Part of a small language model's weights: rotary positions.
Each number is 128 + 32 x the weight over its row's rms, rounded and kept within 0 to 255. Layers, rows and columns count from 0. Numbers have three digits each. The size before them is the row's rms in percent of the matrix's.

# layer 2 attention key, 128x160, rms 0.0853, rows 84-104, columns 0-159
096:136191177123088138124106190100067125130149070123104156141099058135145096092160155110159085080122149108128110105121150111169096171064121133117146131150094133149121101154099136107085067158185160126134060136150167110111129179093136074154148139151106125172149128134137073136119139147113130143122113048158168151151171144111133140110074099089071161125147148125142205137128172121119222116159130125095130114166141107135162163115142126196134044182082114118131125176072142077088133127123107
095:148117067150140154098191035157131109071145174151133202132148161136178154139128095132102153133133129130179126127187121132164137113128114172118112157139109111103103144146196138120147139120142093165113146149119146110119134086104122133131130127088087142142099089171104111069124141115110182128039106135110120158155156119176145164075179151151157146171045107115133082119134124073123159080130110111145102103073106127140093176102127099097251136128182109054119123148097130115116107106109180
101:178146093142094099165152180117144128142076144160055029099149103118155182190099113129133105120184074123092121120107119165098109138175119158123124140121046165142134101114124121144099144108078111122139096123102149118118135160072089138153115152112108130131147124128134127138083127143051128131150150177113095138117202188124189063107135078153198120101145129116133110126166129197133127154145170102146183090197141160058099094164103085140125154113116117157085169148179147106122161151158138
106:146089118130105179131109122125081173121159218111113134107088135106162131159165141142118106133140152113181158121105181119116126076158155129133140147132042146116112139096130108090114197108193130150158163160148159154096084128180148150097145173093097119125124060156125108148138096114122088098189183140129153105060095104176160125154090126093079061117086137083133187141094150152135110116201116152133091127097144136174074130157108091135163155163128153070109138066134150166149142133048113
108:120124109162048128089134158173121120143115078161113122099117141066112076120129147178141094169136129135197101172128086102108162184175118117095117139076068119131130169146152095119162101130114130133139178074124178161104172109104130148185100139126134151180123160106092178119174125125143176113154142185066114147134147155132143101098141132074148163115168199135118125097063091076080082179144122070101166106085121154114113079163107127128151108133119157188133148147095134121066162144065178
091:124144114099104123076156128145114157096181166105127124104123166105157135145094132128095141102136162140157156087105175155135106170115120196111129105142125210162081120180125092140117098136113081177132090082155128108053047140122163139133170133152151162161136120146133176083134126122071055072078104111096172166108094068213154061122149057154090120136111177089110135145123163147070158154144121097121183172131131151121093174121131122130130102053113145131073143137136125147175118123129118
106:198167122169174067163140129127111126136117118094125133176102097123117098140162117088107049118073173146065151141128097154135138117117106191167152131082129174162153115152140174128145143166094138134166094114116127176117103110104117159166103087148139213111193156188118173071141125110089141179134082063185130143154161138112130170170137119125101127068125139125062131095199111144158059135125138139153109118104125140108083116085172082137109152089077167120189143095146096098155129119115121
101:149147153195153194111101167086088165086154126084066142107106170140116162159138088224118148161146093122118132119127143162160093112106111099102118149135135138129166197094151105146155145143144169146175192130119109099090100110137095114152139154050134083143141092165126118097090091055134147128094062141111106105131173130188118182089126093120131142131129118113047100121102092093122107093123094171089119156143152129083098156100135109126143184168195138102106165162126094173159186094145152
104:118100186098106115169150059070133077126176163105118145138179146192194150155125135115114124155164148145094139120120057094134077171088134063140108137145211137142065163091118155181117133181093151093116139048116154136157164151103109102128156151181076121090155116174137108105177139158105063111100183177072126113109158140124104164119109111135116167050103175081099107126079132105091147191117165139144131120119116105126097097142128169102142112129144128095145134095123115157122109159160133
103:076097104135121113096159129095146113176167113122160160154128101138105171156137080121148143127095130134082118113133196132111167149192120154194136090156124169131121140142147060146136141102077121234134076162152137084126148113064114143128133152119141095050117111107101102175125087132144133154153163148098183145186158072110174149114126053176126102142132077118143046170118135142113079097138148182073126119074089113141159135141176096114078174153152133124082146167094142127112084137115141
108:142118160100141084179136127122142137159146182097113103177153169188168073140105125156138181150171132135160103081069117120154162083091154144105130129106158091094141142116104165143120083108110045114118156162133188123076179070106152068091124125138142136154143109121111077166110091124097128186106133143111101166045104145155063066124184110120129157109118147162143091163127100123120129184161132135201130124128101153151123110137135164127121087180058121104119147147128153146037062134120141
099:101151143124105145171072116150156132122123146073137089071141163119148143121143169133163164179159131101111153088166134180182144085133174156121136117114125109132135136110159117082163134150122107166206144138123184140126052146129164099114104110101181129104140158120152057094123127091121128200197074178143135138105178147156100161093110120105113098133090102098109182094147157091162076107098099155159022119118093094139167193096099188128122133156100104110178105126158093117135169159117164
103:143159170056128132085106122134105116100143134120132085138137093144166084155159080101168151109141107127112114109147133116092198119146118086142086082093121148135079145157089111108138082091138184111141091136120067165138147119149171095078119172150108151112177127161075109186157166116143104117081127181217100168157131084107109171161129137211150123152177154150083136181138185117133151136171104136117096122198105108117148137147175131170138055173109100170107051093100124092118126107109109
101:165090119121119151133169108079126111128134127121144119173154109114134121115176138187174125188084140183154128168151092115121136064141124152117174157096150156129062147124085140130124102101107093124107123119085119135123120117154151132132162117085062174098130144107187079097095150095038133119143108187129162129080128088071129100170080213104157135200098188125098122129072123147170142157095155124123141171159135102101048129143120171116100126156183075132184173111114135144133074165121171
098:101119122133085181103092139076130104103148140096130131119097135120167110148139094211079117112138139173122132091154140175128179128162173116126145124120115175118153076108085190070086166152176061103129119091174082109108164159143129138076115136078081081116065163105158137152089070100141110178136167155118133153162117127118141110150073045204145108141167095134127089098137156123188150157124143165110130128135141101157054108188130124102154112128164129169126100152128071142084154104072151
095:137167161123071140125073137145149120159160208117149108156128107118077121129181129173159125173119141163078177119103157102133099173124186159121039180152141133166136062115103111140066122163121088137145101180136142103136135126113107111078106105158132177062144084114137198141121142096128111153104146134189118129136124171104075141143117138111147086120119167164120087120141165093112117090048118173166074145137127191136169162074097131111179098161165145144106074098134113093128092186121152
106:149095139081165112143113102148152107140121146110154071121140101148150096131133205183102127050127088116077097144172125139094170165113109079121126074145096093112103156137063142169097124101165148135099092114137095180162154143115120094142122140170129078163109099133108115131107155169175147103111186134185140154092150115119126200104116192182157144164152127165051071151185146118107156102126183112107116112130143079109124120108175103118110119172212057163133087115150133136191101122131171
098:122087110104149073093150146109130153109178134134106066136112144126106062215185140135108150109131142161133083136120177110141179160159110063201175095159090089130122147132120152077110148156132163130172114103144086123193120103144080118107118150085078141139119121142137114097125117176142091158148122149166170094124127083126126194156151128118119034152175162124106102095076115192144099124155155147149087096158129136103156073148184100103187139138099090164109128105166085148069135129171082
102:110158133103091073069144156157163121129149076137045171158131177134167149180065121094120088114103119142112131147133078118150142144144111107148114077106110114128156105132132110141127149081130089066174128121155168144092140134080096096129077052128103075114142144127177156154182141181145087149078107129164156177199152126156125108215143143075173119112155142115082098137174111118187151107107144178147135192135132093103139121080145113129110090072137141146108168148135081110126140179188102
100:138125158109150143099094136161181180126152078157145172156179159193123134123090125117122146092140178181100197134117131197116126127156135088061129111089140123207119189106166141208115145102172137106090123107090126119069118026165090092151148101121107140100136101101137151065097126169105160164087113159105117134139103089132142146090131097083072099132114108135128159130172151065162093151117105129135106118152177134129183127128134089100143121155140142194134109103133064118089137112149185
097:124107143174067169091159151153119090179164122130101119131116181119108199164142116057145081134136123079184188144158154061076128090126118118122145096094092105202151149122147145120141113105077072150220148146142162053111160133175136132110109146113080126134111143151082159090099070124174083170146108123120172129154110188149134163120114131086067134150085118134138148141157088153118114153120116121138045146132108194087105131145150096120094168135117196124164156098104113120139142132104125
# layer 2 attention query, 128x160, rms 0.0823, rows 85-104, columns 0-159
089:136121108177149163073098093156105142087162117138128141106128193166167185139146126055157119142108142137177141138122126120169079137130157119144118088130139132182124109109134126210135165143119065160091146175112119116128112146080155128179168148160027091160124067143109133128110150128078100153183122153119178115153125162145046100152097133158136166113124120075129110107123125143099152037163111106118159139148104141109137070084110061108095135160074130109082158067167130145184173125125115
110:150135136088133107148186132104111110143173112113176080119144084099143141127136131139132164165149126084147083120146151173149138122150133089166161038162096194136086121159061160110162101092137189143164089164144133128141098158188143090094175097103107119183109056181122129107087135115091062057142164138101161080122133117135133078141137124119136106121094156112119141107126121124111194106150140185140159072093153181101083133145183048069087111148097125172139124142164129116151117133171168
101:172135137147068130144127078133124107191152145079144163143179127148097093092127145121133150077152152129059126074049115116125104099157096112098132091133177123110089099163164171132112162171101162111123140097124188099141129160126056179118133094099121125143116147200094166123086113159100125089058052101149123135128188161082080139188154131069118150137079117147100124135100102149130176161111111111114146183126126110165154159180122114174106157084103121112157150151138169136082140048129098
099:136141110050177145160132100157184201100147174087040168174121135138073174135079146147140182092138130189098160168152159147139185093126122160137128139138175126175141110164124114045155082138171049135174106126118111132071106086127117167090142157165121106083081095100158124100120107133106123194168101101072107139114105148104208139148143130148135116126084137151110102090152098116114176112109101085142074105148134128094115129115149123173148139059114143144158120128148161129151142110109108
098:144107148076182179105096065139054066130149109069132130138126120113127166118157123132133102105157166066124153157136151102151082080158192168141097128081123169207130184132140116135182159130117135132085136173170142086107135154136131098107142120090133111124106076096094186158184101112092117163122160153095126091115088101153129121182125182132097130113107205119110178131179126181129129146116111174105140135193136098133143116152095114072095115062130115109079121083146097099101150182080096
111:151084119144165108204140107129113119099093122188150108157130066082121065117106088189094161148105099122176134185160116213163109102116136145140152154078150085127131090106154145115172179096181164121154118104118132156131084122113089114131155093076088162142148178099119116087145130091144129184146115126162105111099161079113191170158087130071120098142104124137130145141123113199073093157103154096130106162119183125144160111126122161094102114151093150095111138128132130061143234162107156
101:131134133128132132147079112099122106134121102132135133038138135082188148145071118157144093150143133136190142135155125164149139092109101058097145168125102088121150162124183087139115162173080129170116156124119164132138085105162108174154101169194169048124121160208150183178164111143115143103121101136110105144137113139112102161142082088045139156063097112040131174141133109116104096072131121208096153152112128105118152121073142170164101094102105127096128121107124096088168129170120133
112:184098162173118123118141146100123198118092197170125115114116096119133108138124070168113154188114122077108145121111151159157123161172128150101138138134135161135101116112172169159113094133088102082108119150103138124122121104120154132107125070106150110103125118138175153151198182118194129224121154150134123186099090147103136214172127152133114124207114081135078102122124074089081085097082083144100169100159144125145181152181101126126077113129172125108129134118150127050176093160093132
101:146106084128134126137137181187157142179149164107123095098161128071120099112084124019194171162118097147123103132222099110109133122147162120142146105167076170140129148181131169104103174135169105138153079153130099046135206092154093121151123131083120132108095134094130188175134143135171127125125121104144098085124133096115082136135065108129156113162163075131073148134178133100141148066103119149138136146113138155179132123132130089102124148079113108127112110140128215183151079126136121
120:084093129106115139130110142166133131164162104229141110157087117114135176056138122163107144130134150113144136130107197122087100071091115099138097070134150111170095143155133146131184137184129102119127150109111137099182100142072089097130108074177207123144153153083071143109055145061115105133159119109145139122109159170121138181137071109160071145128152124088126118056104095117129160113134085137127144126127142204176126147075125141088106075112103124145135147163177141075163176159125159
104:113097147193113143118111081072122133160146099147160152158141130130130119151127170107168105150100115117154174187065073125085132130131108093159108118111085131135120141091115093183156161193123105114146131124144127091189164107013158138106163102157177143120166092123098172100115121104101159104118107145116120127139135173103138172120144214135090133162174098151101147125054186148142066132138054069129151145109123170154143101066110085096154110129117147100151161147103064149153108097135068
094:119126154126073056155100062112116104226173159130158125125147109132130074108126179112101090144108148144106137116147148159094137133118138097127115103173067057124152108115120145126119228152112064182083164151120163143192182120105115093124124106119130124131139110133118134107086139152101098125160134075173142185126138172203086118084111068161169127126166096104120110146182195164096172133123151131100093094091153111170125119135170113183127142123115103088190139122104147100122112108088096
099:124092151142103084136148097109133134129096120094114085135134130149110170120093149166104163134147118126074158170158121176112134131147077116183092107117130154089116124161114152130094080106132117108178054160063146116158091132112066165122097095127157118138131166107127119050080135030130117107123134141092078132142165071070110218126117137158158153121211119157148162139129084167159141114108144160088098149170211109184116121158133158200177148150116115121140091077166131144167138130122156
106:076178196111160122161153143182142078163161114119109122105188099156115107148083179135212165133170113079087133130100109100168122145110078094179109153134115125131200170091124081115160169140059106109144159092060150120083099095170114117137053120139119114175157182119140073137141114127116120152117118108119116148094071099119113095137139146124128155075115176190127155163112117137119119086099149190153096143140094168095141162155157140083151168136144106074170102072152137102144106129155077
095:155116091146149100116149102141123191122051061146159179109086136100154107141085073095122146144130072087120110096113115103164147182131156121119150118132139131122160189112154117121167128102130138090227113117117077108162134160099061141139145086136226155152128190111102128120150150140124118099072106132173094141130145081141095144114152123123170148137197075108152148161132167153138129168122057121086155118076135077163145168098140162086110187131141119129129055117162127149162117103122061
098:127063122181117060158136121076184124157104146185106147123126129153131119123172187159174137089172114092115079121135140128125086072122132105205181102133162125104172102056100176144166112158165101199105102167102094147149111150046093095133110124159079074148088071157138102104125160139151120151149173132176135100141181183121180146132115110179120168084151123152131146131145080115129094097158107129119168109182085113092115102089140132145152142110174119121094173099171096137133123152122085
095:120121134107168081124176098075127136094071132161172090125082087162183071165186139146160165157141072180197051085133148114108106142184116106101148115150081121106118163134107126118120163145119139080085123153122125072144169095129106173125116176082115108145130184109115140195130176091107162152094089111163184123110141084102161174130104121091182121200127148124111084108128092140124143134100144093129118093157125125197129126196137163139150069118143048150145107137114143143123089128099146
099:119174164132099128149182129157175144138131097143080167120130139123152107136131081149130081193140130124181163096095082166071140147120184147130140105122153160138155107118132120167147124139150110133168063196120062130157183151146096112173120123102174118136091132116132125150140139111137099146130182089094125154101144053091131195101113118167155154182090078149131069112081104073093076173183147071130099067163120156159116138134165110091041111123125078183130066149121165126120112117099146
105:100108180168154190122116105140112063166123124106150078129118072119132117142123130184143114151191143158122128124152143106168121139117093158174149138157152080142071096072142149090125116111116131124160228174114126122153180115101164147150138131121156122048078145141166006124147139105129102047165119083119103138116101154158117114116150165137182152150153154082124097182156110085071155087134168104110108085120108140155106139135165126112133128123174121144050137066148090129162118107105108
096:065107073136146136121073064102122118222105147158112198116111171132139172160119171150161106130115138105145139150121111125135096175097164189097076129159111071141189116077120110181164143175174057146073115164104124125081151101180122117177124153113100138140078142175115158150114079126135130127112142076142149092084102162165156119129133076152095133171111114055116163142098120092157144142169154135134113150104124138123107176148177114124180185107156095055106171127089140141137133130089120